From a checkpoint of a small transformer trained on Wikipedia: no position embeddings.
Each number is 128 + 32 x the weight over its row's rms, rounded and kept within 0 to 255. Layers, rows and columns count from 0. Numbers have three digits each. The size before them is the row's rms in percent of the matrix's.

# layer 5 attention query, 448x448, rms 0.123, rows 426-447, columns 336-447
083:183117145187140094087117070128144128112162090090144131150111139176136099157173138132119128122099066166168104109105178195123129114151130144109126122082122133114171132190111136124154071136177094125164130109083112150148170160101131202127103095078136059082129138109160131128168090149239067146094125087105098132143140100141114083105063161072
084:157166147122116113161181102075095080128170077091194130107154134135146087166151140131145094190172090113144104107141095100130130115101105101157098149095124099178149130133106097079128138100116141159091105100148116096167120185111043080100176108150081141173084120143150075111120126113128188118144211112116191158095126135151090119153131122132
085:165127169122123086096155126113170144103112169080125130076152135097092174136117164097126157149134112079126161139133106110152120153114184136096118118098036188117135098156167111086104100117109082154138116073150198100136084057166163133118113083112155109193144129135158081155126096148102137140114188144157113165165123097091191139122035157172
088:150194136129124153119115107088136077119131089191194085195166080161171113095138155084099124125153097101166118134141126083086150115136150171092100106119073137124118138143082062147132142178105123072124141100118108157096152102092115072157137139086126161088084118087136113184083136069120131139121150131148124105190139152160094123144108187147
078:117162173120110100160136139140110049086144131111126137088150178186141130138084128141127060111168147132145156135077099154099159183130152145073111073162163128107115111144115162126135175094182077125098135093150172102073024168083195177115170154168054167116123123159142115098072148167113126127147190094179170128058071181126164088123148111161
087:139121164121113111114167145154111169116152111153108152097139128098086180095176172081104126130182104144091067137110147191156140122140091133118151125116126094153080093053150198162180178083095146126162169120119148057154156131116130133163175140090146180193150155132082096117110165146143161192154150163122148138130118143061133098061141096131
086:101153159169098127186130103080133151122136105076122131141110122128042157109122145131147102140115181062122130066111147108136108038099152107108139125174093136106096078091128120167147083173179136147134104107126101132166170072137122085144080159123150170105122095154137145151173166167171109146111103175128108150141099130122129102192131078095
090:097110141120135140071095123099112144191100120071166177162113160180099126154164156089156061145142103091102081162064170096111136101167133116127112185141160124126132056145142102102131155110171130122149089129183136175142112103114121110154136114103166194133156109093109140147093160110119141139162156113149071158163129129133161118125143115120
083:201114176073182142116070166145089156156118183126118121153158086153097142155108113104122114093130167123163133151121146089148110174182109121100194128090085122205119159064118092131144103143116204154044118149157099076107090116084140155110155100127137184145203143059119132175152058135101142142141141149141113123142157129120082138082164126124
080:143108181104095091079118072166164121107121159118083124131115115148170149088174115106145127138094134101119132156165138186115116101090110167138111149124105137133133155117139133139166159156103077103116146152211090129165136158132152095123087110104086155091160145160050158171107077156167177131157147130110104174112102113155111093121122127106
088:129076158171110189137132063099129120195124137129151135148120162150130109112108176112075104111119189158116128184089179119099083117139119110117135106155134061191145096029118182124149142100123093189111129133084146145130115151110150108065190116157088192177083089151113128138081095139101181058124141122144135148127150116103107164091164098144
082:086123137143098125134130125123141130116203194141125093117134139132104129122068112122144128125152159138151172137116109113196142119103099101147119168116040082175155111182232119096146126145100182122108113147091171147056136127173115137155146114120069133123103158112156125159179126154117135098124072175101079183148123162149159148092139133116
085:120156116125107120122143085144156142119091101141144188104115133146111102118099114080142133155127153141091113098115164154137084111098160129149120141105151121148137099121136101103160137061073099144116154161141113143101073125141114078172115126153087164123106094137141150111121143135064132147096092081130140101096113131134175161168164121094
084:109177136131144122150121147195074064136163214095100120091073142156171123136112101136104148122154123152087141118140132091131067090120099152117067109099136137153182094141189090070119176138160100150049135137136155095100131140105117157166087068066146136121172140111155148145083121149108163156171121153115126112118116128141154179146176101142
084:129153107095148100126125069083089059127041178159110139119117173146159132135097134162131106137129126093162108129078120105119160137121134120116125190114114166143115108158131099077067131134158146115166141074144102128175088154125061088105198101110135073142109140136108096124120132104172134117124151070153110122133144180188157098130093081089
080:136143124174141124116157137107090136140085145159079105113168138176083155163079176168141171184058142094137116161118118130155086090055064059163163097153119119138085163134111150105164102107160126158103087126181134170135142150081138138127110192142179099177129063106125092132196127138126156117112139119125162139092136094146163165123144106088
087:141166148091169080101143121117178136155141113133144065090131173065135159098127143102164189189128138118138138153103080106147088158133118177118107156174095135130076113143162066157099149133150110128119126114107137120140110165135157162076157113139131093164065148060086208150129149093147127158148135109135084149120149167143096133112119082144
086:101139137128108153135184099117157127174102119181069124110125163152174100149151157147187142148095145078100109167130152116185164043086090122141119161060124146162117215122159075128103147158161138119137139082154156163116166124152164139139105113120114125109111124124176106105164126080159167091142078157151147127088124094142140100150109122102
094:097124145105098159149124125108203077164109123139133164147142125132116151087122096087149118118140110113110090115109142123131133164068108099153110115112104189150166132145106092117077101069157148080184145119163111141155084203084164148099127119164181115200118143117113130137095170196123146130095091132180147099152059122150125098170151147161
083:138162106174119092071110136104164112100185079112203096139146175076134079079153177047142117124171103137108057157093085139171086146144148159181167121140093190125145190108155119184135170125097137118107109132060114066129094121140135112149150090103151137143120144068059167154099161100130207121125138104144094140161112128133087099192145127127
085:103149102165096162120168106145089152102108097129089097174127108141147133105159123109095138159166088127233137140054153143128137145138106170156164157134103172166127177165098103160141151141182097122166134134041109106148149075116084146173194121110107131078112081145078163134113165065131108108130136136121119123104137152082102122105146153087
084:139077131111106120129051162156088124105120133176071148102072120113169071116113134168170163124123136086183065154170130107085102177206096097198171188139163099083102136146161142120135184107102101159138080129146082095125167141151124143131181178150063101160133104126087133106145069163100060134181095161105162170154151127130094164139136109094
# layer 5 attention key, 448x448, rms 0.117, rows 426-447, columns 336-447
086:030148107149117117158132139102080138117167155103150143106124064133119166102107061130152135164107187167132131174079097175126167131133136173127105122120131142134159162129136079200146074158142093158127102111116155089073128134089095151150092160120162140139110114195232150121138156090127129157121101125179128108166096082111165189070174182161
087:179122101119129171115119127151123059150148191135090133154146093139114092099148123020119094110086161095124126104109098133118035118143085148095161117113135129136157206121187146107108147152086063124105195135122134117113162178176172139138121101127139166117117111119104120150130111081113131150078154119129082100133152086140123115114172119145
089:132079201116064129147153144095112093147171187195117135143128119138148106111097147141106077125124181129163152127127126098136108126151115171099112162088112132128112087147200137132085121155171060086176116121111088094108100174114124196112181115120200144122135148175116184098108075147077106141128129182148083194073053110120083156115131099156
085:165137175073109126172089129077116185162102135059125126162084098080105023092099122084127098180115127168160125051133087108146173167158173126126225136069154077142135162156173171104141183136086152107075112160108118156129164121136172118111183156112160131086087100126115064149140094083138064081112092115114192115135101129138092139131170141127
084:133100169121141146120173095157182088148096170118136041184127181154105121130124099156101092144127113138156172086131101153091110129108033081134179155095149114155075112138099174101172185106043198128132149146156109167105184111068159161163134132194143140101126143125132148135081129148194120113103107190117151126142204134137098113101167095091
092:105119082095103166098143181130157133128176129145088112182136074130118083094093135173166108124120091176159157132139125161170102139156072144124161163039166194172152132087188115115124110150149173130112087117151114150129149180112196153071110147126077136224152106165085153119111137158126165119134132170150076113087114126131156126105131162075
090:131115119174125077126140175128167142116139114139121143219105108132173125087101076139139121161152129125179132100088083065171070079168154135125193151149082121144099152151147182141111166127093135120131095084174125139158143111157127111053169151121096118128125110106132168156117173130112163130135143166121094120066119119090074140189149088131
087:107178131184105124191130127085089149125129127087131080108144192167123091059115062184150158125110152131142122123124149178152125139128124084211155107117202112135104094125083155110103064131138092174147125088084099159123166132097164132044112171084117180170195085137136160146139119115123172141175094125121091133116099201079187117124152150142
087:200110079129141074101076121136084090114144098098136109082154119123155158129090114141154156075092064094024081075122122170084138154106175157172138194178107123097103217136190152110094153108165137147120115111122154142127129140084188080123082132126109125142161151135077148133163111111091107128047133137111123151130152186075169149178154151121
085:056201117141078116121148114150090113095174100169220136114077098153112169142155155125171106081107148140122147182161169092147112127123129091112179082156127103150126102142095094137159093121112133149129191175151207071069170161151182151101098168121119060105126145162091104193123156122141157081114156109117171073090156140132118105137145106157
092:138106109080165183126123171122142097082115092155069160125104142132191182134123105117084190148102163155127133112144118129140099140166144082135147100163129114088174174176115038141114132110161124135104127146121139108087082207062102122175116119088145171141119158161141140117142102156164127068113134100153062135121079101086110085114193171140
086:102140161076067148149200162125115155109079072100114157163105121099128133094192057148142065101116143130094151139136080128109078150128142149154120130134103125055080084146150164102115094178128111114152155113139092136113181132148066102126167128163117125086163099057120155127165124091150094137138153109103116158130149176124111165136152082118
089:101090147112099164062148125145127100087103108126129108156104124152183142074142156106076105123072142131125097097128186153166147145057117112199114117099131134097178128093103113091129161139165110134126140105099141104137178129130139094109154102164158121173162125104158198086150181144158180129098150109091100153142116143151132087094128057171
088:098119153108066086152087145124135041121109140081117145124138160094176132171175111126137143135103091127115145147134105109134072172101173159139088183098126185118141139173127105092136145078151188119155150174119180142147169162164151095176115179167149090127159115132109095130120185148148150085124065087097096123056175166127188087122133129141
087:092133108065151102095168121160108169110106145091073144149149165092096050194124171117156062111091200154143158102126161077147081172153139114088192102105135103135147159178100100108173044134119215121076146142155147103091141125112121173144126108179145128175141144046165112202128153100135136078096110101121108063136130171103159152216117131125
088:153144139156129133101118137139206121087120112146123102094128063063109179097107149132173127089190068149072169134110067158127133135166162166152094071127087116069101137140121164105131114105040101089140123140122070152143055079083157117128193102104100145171135142097154126075119143128126109129139180161116111089127148079105158161175099085163
091:088096138123113178160185129108129111128106134157101192128158163160173100151154096120123169085140176161189122127178101153093109094141065120114094155072144183166126107144127136137123187124112131130128108112160163117125181137135152057162122121087102151169109131144111129126120152095133080096152139153103149121120107113176121116131097149143
086:129106107169135089131153091097161145104099124158133135223147113158139163133126133087082127135100152188142048121109110127150096115076146200125097144065092150148125156156159099072159121157134086056147139171093121150114156076105155162153094135112120153185118141089087115134114094075134081095147145058149094096162183141108137123084108082123
098:186153093136137142176138050113139150135132136146131112136114128138134137082098174082057101148150116132097080109183112165170137127114113199182117148124096128152134141168137097140111137101033134071099161178172083130095098128128158168119161120140127130108136171124142147125121082159113117130138100121141117163117122105115026059188188095123
082:151110102083178181141065103152122119052156125093103125102162125149162129156117107091155114116099127158135067143138111150170031132161087080143152093119122082175105133070127068132106136086106127209133127156093166123074136171113150118111100163097160200113105094135163094139118169125148053127115087098160128198069160150088080146146141177176
092:186133088108183106182079116123125091204153131122197135132156054075143108127120107132152140167151088130141090096120120143159102108152119106119121109129108145135148126067105157115163105125107139059082131129142110140137136091118144143092108138148134071104089069148092126186142078129180144144133129174109102164088123130143154149126126195111
098:128106165181153157100133117096080207188141113111123165129136112106114195210182145132098151110149077127181168159171159129089077133089108129047148131143144088179103143085122061068155088113134133115158162173120154125157133145096126111158111116093149165161171110125124157160059081149151132112187195176062128182126055148075117135133128121157
# layer 5 attention value, 448x448, rms 0.101, rows 384-390, columns 336-447
103:111119086138160116117113172145064134253222107106104118139175156159112068119127115068125105133094206148127135105123110111102194076160087123167091141121131190160131150137144109112106124132094128120153153114132121127120116158120150118123176146143076141179093121084198100177152094167057095186152077138146081136167134153107083103156100176197
099:157062139086092162126117126128148077119089161099138101177138230175149136155132089113091094081093178081099085088177085137086127079143129084129172067133151138120127140109161136097109162145138144106066173140111117167098169145168139103174143127082177166147136148133081225135162054181154088116097164113118129151154038167151170053113116126221
090:120166087112138132155156111175144137167138173119186094090162104188150135129113117099133101202121112198107106154139104083144097135176158143155148137127094165089138140138115118149190189120089137088174117103096142104155146141114107115140130126151115106137138115140239087173171161146168108199105169105111147142084144037186161114093132142075
100:098162096096142117117109143114117104176194108129089100144115141096148065193130121092182084125111080107112177194153098166140161153137099103082071076189128177163128110138172152124106066142185153155124159093108162062080110087127157134102092116136098158087122052203131166194130117107051081104117115080149195125101127102068152148105107124195
100:116074156054141128112127172126113102124108157143110107184065165142162067107206094118092074122078100163106067111097103180202114163134087147172115112123147110160161127090134102119070111100152118046126098153126170148153160147161129112193087152136107116116129140074127128113114163159115117099148117112207126145141126139134178154098131146179
099:040120119182190177142055144090182159166185142160144151143124141117167110077130122162147093156114139123168139096137095129146137136140090153121109156132173104156185101116127105141112168137053126152113155171185101186212093138105108075193128188121125130082107125173114151108152117127114168123158086121133175116150107137152124107134171134136
098:121153142144110122188141103087141104124128110133093087123158066103200131121112134105131187105178118169152150156094129149144122157139113134197081080126199200144099108133125179135172103157082109089160154144109145115171065049123063151132118138101115133138184133051158139117128111102144142184148171110154153072140108087126076086077160102143
# layer 5 attention output (transposed), 448x448, rms 0.293, rows 384-390, columns 336-447
092:135143114081097143143117132112169172128108136130112127096084132157200137114177114120131099152151072149126089133173180104148044167157144110120117118164171127107156154152113183080119195079147092128124155128137125125191130096195126106092101096124088154116103102139071121183128110127139136142142130110154171142164105129161148176084139111137
088:097122195089110116136155139183158139136131119177095170125094090175149110144141111162109101172183141119147076136123109123148150122095078149165122200142135147131137196164108155152088168095147106090131123084121122106143139167159138157139151135129057076082078159154130101080176098127153107108108130125123120138134181154076122159141120176085
083:133059110177112142126080135112118152163107105209102142154114163109108150120119055110165156094107148099104077152182129149143075108119099157142079178117156156159118160037097123119132068148113147133143120197131165126127115106123114135149168109177087134098124208135035112178161155139115127121125097163089110138144079166145102143115168108133
091:160117200099109128125135125139125124124104079087200099076116139177134112124112141168148130140144099157123087165104115096178130129137175138124190130062088119122135104111108140069182061067137111118162126097091147170169100100099183163141116152108070076110126114102128109130145140130214157174109138151098109134163182084113139090142155123100
098:156141127135096127175086136133174123103119143058070153114140158129105156148141147184162105105141174060148159158113152086144158105107130131106135149103085127151108126154103147143111188102148105163125118115154086148078076152089137153126130164083172091156175147102109166137155070131154095147171139159105135175102090112126088110079174078115
088:174113113094073123063159051154089127127071092121090131124090142169150126098140132093104074106097104162100162104153171153104145108101118178102066121178122189115105177135108128141158135101166130093139101108119093131084184127164168157126112110128096111163109096082090126098179120159144081108103154129159138108085148133206112146096088202169
098:125110101126085126131109104175130141123116177082166185079134139138048115197099180056124188123139137094131054149174097096118153158172200136134131165128083130121135113216103068093147151106154150176111101129129146094118150145083170102121097118156175108153126156122115148162092138138088179135105089155114099178166138221120147145115134108132